Part of a small language model's weights: width 128, 2.89M parameters.
Each number is 500 + 25 x the weight over its row's rms, rounded and kept within 0 to 999. Layers, rows and columns count from 0. Numbers have three digits each. The size before them is the row's rms in percent of the matrix's.

# down: layer 12 MLP down (transposed), 320x128, rms 0.39, rows 235-251, columns 0-127
# gate: layer 12 MLP gate, 320x128, rms 0.379, rows 236-251, columns 0-127
# up: layer 12 MLP up, 320x128, rms 0.403, rows 236-251, columns 0-127
down235 101:526480494478482481534494460474459521492477506526513464474517539497510487495473484481498497497521502512478524463508490486549537512508441475518509503498528467536455497512490535502509499551491468488471529465503522508502432487501517516484487526529482469531504467518534479506516518519495517490484466461520488494466453460547477522485533510515471446517519543498516464524504492536509533485467
gate236 107:486514486484543513487479506485513507523476428474474540547562503489505511535493496477493499460479532491522554493520510489496462483512496528548474528490500495465526480525487523491513496537514491465529511486532483512514519527511548514520472452495468479486514468470524515518511491520479508497487499514491475542558531504464495516487497504489459553540485512492509522485458527476529483465488
up236 103:528499505496495501474467544491521486473512528491494457516488506507496483486451525463490498486529508501524526522501501499512494514513521484449501500497481515520475470528471485520488505514485510481468460467519478514458523516501525478468522494476488476485456505477530493487542514516474504451514486533487496457496442497499489457515520504497465482538463509434445460434501533502545479456490
down236 102:516460502510507497517520504519500523508496484486506529492468463485488491525504482497554506497506513493527519527493507518451530497531464504484506486471495460539493474457509517527515473532529504528475460520561481508532483526467488551488509502510504473488476538542491539475499463532501445476520487483514522488492515473550483528595464491498550485493479490510495526511504504520483493499474
gate237 093:524490480490500529459499463486493511448482517525478531444493482506491488510501478465499515504527483464509535507448491525550525487513508473498454498566493562504494492519502509465530513462491543450466541499509511485541478524509520510522480545504503455489521502495517552504476524499487485479486476488509514475505523478485498476541519508520505538534524504504542511466480514477469536496498
up237 110:526508468506453498516510505510498511492492497579506486494529516539463530507538513523503490515510536503485534539517488559552519519525510494471499510525505505502515454501557507488517542521500517507476554447485504471495480509496490531494514513497498498482477534460496466465458470500521488488489512535523490475526538485525482462511513542541484507494540554538493481481519484495504512511474
down237 107:516499512477502517465463445507459474551529494525491504466501535503466495505498499513467493516496475496517443508526495479471491531468493464500486511494527506507487489516487550456485511512509520486475451534492490439538494510464487501474494529479533526510474510519547495505511492507512496459514481527528478520501516531452491507513519485470432512496503458471476539469521521473523474471462
gate238 096:484526468505505444529491480522555492531489542521526481506506476501499513435452490487512493474504530490489565538517491495492488522488540489504533483515452477525498520478524513544489486497442525526496518532496519534543489494543488493479492496538533523488506540520534542528495494526490515495473531464505487540511506494488494511481502527500457475510502537498499501502459482538455483488501
up238 094:516480547450518514541512503475503498477503497467540500481489535559496537472540521513504473524509520484478451462567528504489523471500508533505462531524454518499523519503496490483490496483491540456518511483491496502525520506456533499497502462491490503460539525484499461573483518475475491516509488518476501497502499496526525482523499485541506523474505478527510496450476517475499528474472
down238 092:477473506532456450492470523510470493493509487491495525531483522492492506524475523481512487515498561504529537514491470486470493492510516490519558497472541470486482481487492491519451486471485521533461498517486476521501501509537480521484495512537510531488479476493501448500462493521498528467473520445521477504478507463519470522493558511469408497511495497464529522482475507486484521492501
gate239 099:497463509495556553513485445495510477492517548504504532516517502521495459476497471496495498492536501482499520506468520494477502511518480461514528485490456516509463501485476506532488510522506496506505484515499489453540531490526492491469515499544525462537498442496468485503521480513483520488452481498503507475455478452469530473539511507534517481543474487470421497523504475470482501525485
up239 101:470501478514474507526481504489469538534486506534489514474532528520532491525531480480479468504487541501433520523491510498514471468546537503525542491472533502496509463453489501527494521489524477494490518480509490440506506524528460498546509482480507465495504480488522482512506465543520535519464481506533518544476496468483509523496499504472488470528552470470459537486512533496531520488521
down239 102:512461486483472532498482451488491519560516489459483528471485518515485532488531534520507523487514502488468534511526488467531505462497512472532506483508451492460423501506473485474497524484502500505487488518513498527503488510518534536454508491492467511462473516465515473436496458503535510516491492496465498498511525459506465493529457491505523559469530514487509460500484519511518512480489
gate240 095:507489497498518530460477522482446462516482474492522486499507502535516489523481459463524453508517517449496521473476535491505495510500505498519514483478525501447523532474490518464485526477487477539470485455506484473470492508485459479501495481485471512478458473481491456548467450530501478515506488463566525529525510517510487480469488500501526532528475474524531492519507498455524472522507
up240 097:455451484504521508517483498483479524548484511509459483513479524504464519498490512520480522488463477474504488556461499506485486507505532528497503472483510513556497463530488501506483530503538489494567541522460468494548500486498514522499505512514535504450473532495468490504540496498524533525514537539508497472554518497511481469520495473530500461483542516490513545512481483518532524474474
down240 097:512509498441501499517471444463501493498483504454482535491494513530516524453458539510537500523533518513459544483470525542461536497495464485509467556505533489491522526476509466482509491505491497476503527468503501461502536512509514495524514484530515495507486529516541480484512504456500454463503489502504474490508477496489530507484500488516503603488523517513510512494523488502511517460512
gate241 095:532446479480504578498498500467541515528469492501473483507481556469486548482470505497492518516508515504493503510510524513552529494526474512513497473501485514545561491466529491483504513509489506534491513520527522531504469543505526541482497508493515465485482473521526475492524496557495511415498514495474486472457500492465517501499495515494515479491471485469519494457476509482480483514490
up241 097:494540501498471482484531476549530504510535490508472470541509488536541520510503497489489509501517494533490503477513528487473532502485506462503501508508502488448494470518511469515490482491505526482474499465431478476511509451496507530483516473505492508488476467540534530562453534498477497454483491497505497474492523457494526521500464557505497516503535466433512460499481501539467503514503
down241 096:478470501524504454529504506505495544484502538542484484528488495513474541498526483547508481522524512482483525514491517492500509512502483506498550463534475452505532499446488475476461489455461504551484463495519476525497502474527471500495525531460500528525498498506478513477487513525481475472466463475480497490550472549513526448486479481511465528525483504510516449524525510530527494513481
gate242 097:491506490530495505534477515492474518524527482462479511503513468512470475487509510511489489537569511510503465481487471500497527456501471510518512531526532486499499491467498527539503535532552512474478514500506499485519451515476554558515476503482525466449513504525516475538500474510501514473497494513488522511531526419482465499507502476505470459463519523527493488496477470504483534484545
up242 100:501479489500493499458488548537534515516490497470502501517495549530453505498509447456484514493467496488529497527476509476553513538536488533465459468499464465464459465464465479509528490510478522504490458509492522485478541481510451491533473515541485499490495483477501484477508520480525495531513480538498499470542517444470478500528525506497464504515499510517487475528538513511513484487520
down242 093:493538509467509506493526491469495511462498501505491454498537488455482472458480478496504501489529508512470495502483533462506485512487555481481523517504522450482523478533491473486484485482550493463485480491470504515518483550524489504479501426518507472455498506494557424492545471536499503511536517496517527490522469538516507508514487469518528464502503486495513517491505515552515514485470
gate243 096:501514479514531455473457483485471565504497524536492466504460477532499524486484496498518534504492486487542476474547516531516541536447480483505476481440489550502499475518539501516529469499515517507500471508537522443488454509498519521495475522466496531478499505464493536477515513473485486523464462484475502540494529495486469475493505507482520482513498507504535542503471528510484492494474
up243 100:492487551506500480465513507535485496507518522516496482520464433554494488498515564474514520471479474498498529481528493490513487483523485490486461446517495519525482499467488493492490493565524504510460466534460502515533472529491533456504482484482469521475548503473455480479496476509512484543505510516487516490512474486446507523485564519490471501506503526493513509538474521529510505496482
down243 098:503489463496514441490523503509511538520502532500492464510502495527521505507468522508474563512490502548498482553502503497521547560513528539497490526511496506475490528483480541513490480543502467505482489551510464465530492501480475469467503459469464470493529522493507524541527470523503493526515466507512446502497501491475503538511536485492507490488514469477485438505521509508481518494548
gate244 100:485536504509466481545475528514476494508519503462503499518517504555446528479492536516502481488539503476495484487515510537461490473473498515493506501505499486513526520480483432476466500463513461467536520500518475456494489438480519502472524540482486537488516510471509475498469509498481523501477505509521551435512502470543495491495464496463464538516493490492498475468512484501538496540520
up244 099:465509530514508459461527523503512466501506537455478493450502500491474499464514482516492523506480504525474478477505498453473505499481484513444550507475482520513543488467517509508512470477503458458504481525470478502507495489537505510505495511482464473488481476499504509493558469514537506524456529504526487561471518545496517490484460470511492497496531547480440516507522516528489523464524
down244 103:475439554472500460476539511484454487527483484413518527570496485507508516534491505520497514517491476511480468460451501501532487500503463515503504487490514493522520479522533493515478512466531508494504503561495504484497469452523504465522489529496491483507515506489497521467505510471483536513473492491485514487544478509522478516502504542498473546498531498493502463547528494502511463491510
gate245 095:466464492533484497516492517473501504492494482518500497539486466487515465499432496501531529469523503475497519497522459420511505524504439481483529499489457550543517530470514454504534530505540519477465505493456477508503505520539497516538508491475522499474515470492510496474523485503483509513469489516491485476493525534491492506571454484531511501496480495534543492510494514525513514497525
up245 094:470470502490487513458533481450502477508504499557493481481524437507481458483490514539513494471495489476460466505481507508478459515503504507522536503511484466546537522479486502470478516494545479540508506528548516522494446467503476534531502534484519450488507501538468476505489495493487489517503498513488488487509481514469493515473492443500484534533446479509477516545513482465462506507501
down245 095:468536483515524538474515558524559496507487494481517498514435478469490476498476511501539480490497530494544534503518530510500483520524445505508513488488515507493496502498485494516468478463506480480488508484485474530487558497479490465519488488467515516481524489502536472497515508513508499476477522472481507448494507537530503529525485500487493458445562503490532544482468550477544483481501
gate246 105:482539468470486577469485465486477515511480464535496484475534504519464535484482442466511514497505495513505499552498485493485498523536478449522500516503543520524483536510505458524525514498506486482550485517519520459468508479511474476467502483465491495507529517471505522515512475479516475475471516511502508487508525499517481556462517494532532462530527491505479539530546511501491503466508
up246 099:500481507478510471511470483534466470484476501530448453538519502491526448571472525520492539497503538457456501472520487510515465504473475530476468503457510517467469498481463457464509484520494509468502486492479497501472521520465493516517490523550514465486503529520531524453518508516481514494515487486486485457487549500484527488517489526473535531490481470503485489536525480505488507508480
down246 098:524509486524466513473515516544508491508496498504545506470449517480479503495511510495527444471548534457517524498473510465462520478508478475532479508505505514512509500537478547560488479522506473502535501504485500462467500499491491494488499525495509516520519519463542523507482516480494471490456490495507475515520475512521509501496496476479499507550459487490436497554460555485525515527555
gate247 112:517512529455560502524454499520452494461503498499530481498496526490483468513470469517507486486516530468488523499525511498509542470466489517516481468503487547507486516493514507522492577489520480490469489506476535527495482540542509488550514503460512494503472513480490511460535503473536506466503450497470512455496505542546515464483505515494484492454486503545504524511497498529527515533486
up247 105:503518500503494478511509518477562510526513524522500475523521549468559486524496496498517499479567470476528466492518543510469529527520496504498502499506493504510511539537516528560473495472525455505492440500499546508495548530506508490505497520475547498506499504492462499496486465520551506470517487485469508467480499526504506544565493517475500507471494481507467518519507527527486482512534
down247 101:479531531505477504514481495476487514491515489515501457496469525509464464549512514511453506515528518503533481484497517535576535502507504497500478553489501518488505513495484510473514539497478466487520524527478512491528495521534517465511498542510505461492488537501536512450469539483506521481518539519476478484435500531491466489524518542479495516488465519474539538473509494481486554520531
gate248 100:500467554486475477468502474479479501509493458504512493492486544519497528474499493536501491522503520474506516483504475496508467524475496518500518487466479486517482496508459501486466534488546485498487485488491507473464456554441517494517492512482467472481446462487532480486528531563507529544467493496530483501506517527462481481504483500557542502560493484539537498470501528515506502497474
up248 102:418483502513449491512524534464518470511496535531492489489506530477499543478477503560482515497509475505467556501512473490513473506460517544476523510505502486480457491496503511535517486505511442557509507494517535481490500511538504509483518533501505487508520522509521478493482525520523499492463502505527513495499472493478505474544484512508477494532534514499494558548526511520527479558471
down248 105:510495501507502497505452511531475494499476504533568482469482459518523514502486446453481486479528509474496471539519499503528489508484482506466503495514511517523490507500486479522507497538499496473553450501472519505507502527469479536516518474491506505523479471486513501504448508529505483523476468469546471556489513482483493527506492519482441572495507444451484515495491493551520504504489
gate249 101:543462484469492517507533518522510467530520515514509480523533498506486488516459506455474476516534512495514506478461496503522490512498519499516488488495488481526512516445473476524520536528505498512521489508536495464505478461496500492462493485486454518492512479479488465535466448490464525476493520493485537530491474502552490504484492485435448480559462501502502568484526531465516483504518
up249 098:534499469476499478481520539568506496504498518519501521482481540466500537524452470481481506547501498500480493505453549498483503484511523482517504536499526509474469444521485470511507496501515494506542465541504448514521502497521469484497510527495504488507470494481502481464479532522516491531509481444485487492492498504476519470491470499536451555517562544475483511498526481504482528497540
down249 099:506530495477456480507475517498538467493484497495507493533531524532474467515479517502518462512458534492483469528506505508465522462481523466506478443500499485466513494469485501510504493502479517488519529485540509494506481493528468480490535441474490505494498529529495497453512491533527487473548526495499468594461515505508520479521498514472511537514512504486554491494516558499483471513472
gate250 097:528517507457520488495534502527478513529474498481495539496478496527506485491485506501507543513509495495471487573511471494500469455537539476475521470499538510505478508484523513456483554507464519481478535479536528505507470517488550506487471488520505506462431482460466509462527509494523499480447461471478482498473509441503522506492474527491484458537528510484510501481499490489515490518494
up250 098:501496490453450508491502565530449559512474528513519486470474500506529493522517526457556485509516509482504485501562524539493515507497519503471523516486525486485510476514523484465470493495507484501518512440522491530492500459518478528511492469527509536520540487484459495491554501488512510496492508525502506490466518502541450487516505497511454470501464525493504526488533485556506503478506
down250 098:438542491503535534485494478544448517477475514506504503478473488504479518454472466529471507508519501500509493486501499491510499487500495516506521487483511485494443507503472520498493498480470505487515533560462493514471492522488532499456487566521489502470480527543528493559495481503532532554486521514536493523479553507507515487509520508499500479534507484508477528516503502525535535440533
gate251 096:497502475516509510480471509531529522542463505557481514471538492522501501530496483508503540490524535516492452516532512472507465488474498543536538503462490511514518558515490471517507489502501506507512529493473479509499493493451471512498478481449529482494460522512512499486480523485555545517497476461504498517479513516501476529502508461499556466520526506505593493500516522482496530506505
up251 097:517503508499500490516525520503504510528511524486502467520508506489532481485472483520441474489496481486496512449469586463509484486539515475512485488488445522480500460505485489526470507524510517496464477503485521509501529513520504473506506506525536499521502531487499525496486480526467497541493499553468469549505473505490513503542489459550460525482487551505459516516528506540473491473556
down251 098:489499498525527507511529583502482488493541507488478526483475481463528520487540527465518477506484491510540489542522496495546493483470517498488502526515507495542493493493519491478534498511510483491474494523526504484452515529463510523458496513496476464471471499529477514525507483575484518468464521481488490469508514487461497531530470480492441499535476498500444485446503514523474495496521